From a checkpoint of a small transformer trained on Wikipedia: learned and rotary positions, a variant of SOAP for these matrices.
Each number is 128 + 24 x the weight over its row's rms, rounded and kept within 0 to 255. Layers, rows and columns count from 0. Numbers have three digits each. The size before them is the row's rms in percent of the matrix's.

# layer 6 MLP down (transposed), 1024x256, rms 0.137, rows 585-595, columns 128-255
093:138132093103150102185110109102125124161135154081168135111127109149102126187136133154161123113089125165121115125102135140149137155118149148101124124115112139156153074134073136148086075121124105164119108092147104119094117102166126150119109148084123127124122128107102130176167146108142130115122095142150102089053144111108067122116103127105122144094127052088118146098097089105087085148109
084:102111150111140122104174161096115166127129103115113126169165178089130124113107132166086077149161081135141136144128098132103151112107105139190116102127137118123138150115113124161115120169126139135172140125050119098142142139119151115136136138126097122133125068133137139136146083112110117140166149137132182131121097134097098154108143132129146101160142187124166124150145136152109132097122
098:126092127153105108139106111109117128140079159114104091147127159109099117129133120071134086124128138126093123124154135136134171214129161126107130099127165097155136133121153118126121123116134108180137128132128161111108158111072140135141112117154123100147134130125078096154143118122138138108115129141115140152121131173132157168122127121152110092168094120157131128167118189102131127153096
093:121151114161120166134124096108133166125116083157150130103163120130144113132138126145130137107143123154090121150189120134110103159110135125178080131107070140114135135115143167172158126103114133136145121142143173100155103148131121083117160090136106137145120132155148052155137163152151103091165082174132158122112125136130120152132105082184102111149143103147097108131128107131143134109097
112:146113130127109124135139127181109152121070166151169143165140154135151139137111119150122120155112137143128137158125119107146117092153109084156151128109117131099142163146131086130129149141131169124138115126129104103116128137068120118138126108115148119144142128128116134083112140102127150164114057115120107141153157113075110126129145117134106128171093145078102113119110108168133132159122
093:112150143093126144138110157155117122094123151146138183132147094119123094121137119123110142091143112105133170046132088137108133152106158176113128151147117140176139134147126139150141124134070142133125126116134117125163127097138176134146091110090114106104161088135140131106129174093119130106089131114126134132123132086141128119136119181078145114138138132126136090136156168108126103115093
094:134124168161126141086157137111133140099181144120145122113143171124159135153104118111110122144138126136115139126152109157133126149118111129170123124145136138127115093158096139084151131165125156120104176159077108132147127133166145132110122119102135117147108159132109110108130158148118103088173089125142112143140119140159142128128137175085100088124134100109105168151126137153135119122109
085:121120137116171144146151088133149141155140153131101098107137152102137113062175134106111121142170121113162126087130170136091142135123143123114128132130139171116114148170110144137118149118158089113109146146145132126112144111113133140130160129121086113098140120170153153159147156110138101113092082149111137083132131148142179140161152166114168131126116159149113114147151144127180141088118
108:134161168147121154154138145160138113141122116152053094142127124161127167104107090127103140165149127125118126114133169117116093139164123107094169146162113122157136153169129113100155111088145136126114123126156102133171181130115116133149112160132121145122123148114143125151164140166113158185112097126140119096148094137171135140122156126108123085152119132117137122066143118127100105108127
101:121108132153150119117092114111138097128120118128156102139083157106074153124131136130128140130117134145139104089168145103120114089136151106123072131149117093134074107108142199165141108109192099124117156144136121139076158080148138095098130118107126129103109138170138114153138150136121118097116123144065145124070145120115139120155110129126101076102116121118119143144165134104106107143086
109:176173142136117123133142088122107159115089148091103153145159133129093140131121141163111129100127165160113128107156174123167153141103121124097087169140126104145119100139118174124156102147119139111119124142130127128163138116159121111100100151131105126129164149156122170122143103124100095141093140093109146167119105085170096116105127108163122135124116108125110146191136079126102091174119
# layer 6 MLP up, 1024x256, rms 0.143, rows 586-596, columns 128-255
100:141118151111099097102123121122111116126128119132173126091145109109133114134143111182160163119094097145105126109123148172132122147155127125118103090124123130121152115080142114130076138120124152121074142111132130117153126134148152110083116107137143130099163135124130145131103161124121081105098136114181111114162154123101127107118152117097181137116120140172113156129130063083131131097128
092:108143137174146098121140086103138143120146144155146106096171165157128161148129161149094174132088148126100153124097107134122109112136135137134131091135121104127130114119106144092129151117104146153147134112133131193124130146138125072151122102127101162130132159157130151122142129123158091117106135101148102091112129093137134132110195137126136211111136138127154132119128137129120160124124
108:142120127118138098154145125135140136112127111114141147134145121155134117146141109123164156128102124125093085152149119164148100124153162153105121101160161116151142136135158140138117118096119128142107177097163136126147115142141154084160116130132132082130115160094145136094087161125109122173138150128160129154106153145085073122102133089132133134103138149155169140163110132120096130179110
114:148163156150123142166141091091121130129149143118118108172124095119152132168140084142133101123122108129134139125158132107128157102160110099122115115108124119123153130128117124126116113127139131183136104118104153160114146130114117115062121138136161137156119102106118167077111152115120162137173135133153109141117092156123140082176152076089189137143097098137142106116132135095068138138093
097:114106154135125128158154172091128128202145106119114094118111131174145129108116126145148117115150180140144168158121093102110127116108103113159147131112147155141141127134114114072104144146153132125129112118126110171085153135165094084106123102194101146134150129115108144116079125108115141160108116127141079114119172060113141140108141116145130101134100134171111132084103128146134126121121
098:160164113119130141121112116101111153147104136138102135150124091153156131069132118142149137045090115137138129135140140132183124086182145084150104111098108107114140114089166158145095120116137056097098136118189159130118124114118124093135129138152117105108153120151147124150098125169141121147071124111113153125144122119104142128106121100163162135131130151112116115104124097105108135128092
102:136134108089133102138159161090104117105132098152128147085134078131169088193104087130124128129091117126102126157153095121150113144114118138155153168088148099178109128096164148131149110158170141181129070130091133120111090115148131094158123133138182083136120149132123163132160110117106138123145141133151106116153117108127090097093106130158112148105139126120141142126146127144090174119160
106:154102095135089141102105147146149131098168053154105128100164077167105135152126116132147128131156151125137138092098127146134127197127141142106135113120104092112146148159144145104121110096157107130113099123101126104118192197139144090158204134123117131136126104143127141152140128124105129142143129110180088155107086128191087164156156109107157080152111124149130081167144087106133082119149
096:123149138180104134102144087090142138139105115099103107111090134117106144168145148107141112101152102139113062125103127110123098125132117115155149079136137119157125101101153155114111144123177149125096153142150111118058148112114144155151142104109064096115172142138171118160124100112133139129140144066131103101134170142120170118154107138109063138170125112142135165136150117125104128126039
100:148118090162191113134133112175142166097119124102178104082141120158107139105158132133128147139155098133111112117146095108135171125153136150147147080177118110139098097129131136135147160122135101112147132137118153145148098145128119134128110150121073136164179109138117134114124133173154135130111091114109127149153133127089112103144161108144091168123097090123135101116169103139109153134134
094:148147145133122148071118125148179123166118094129133100126093052131154146118128154123101128130087115117105133126147094149113110116168129119106124139107126163177143144112126158129132101128109140124101157143091129136114126123155138132115160149108138157129139166083101123093092105107146119138120163131157129153103081127144182158137135152096137145116159109126102115104135172143124116115149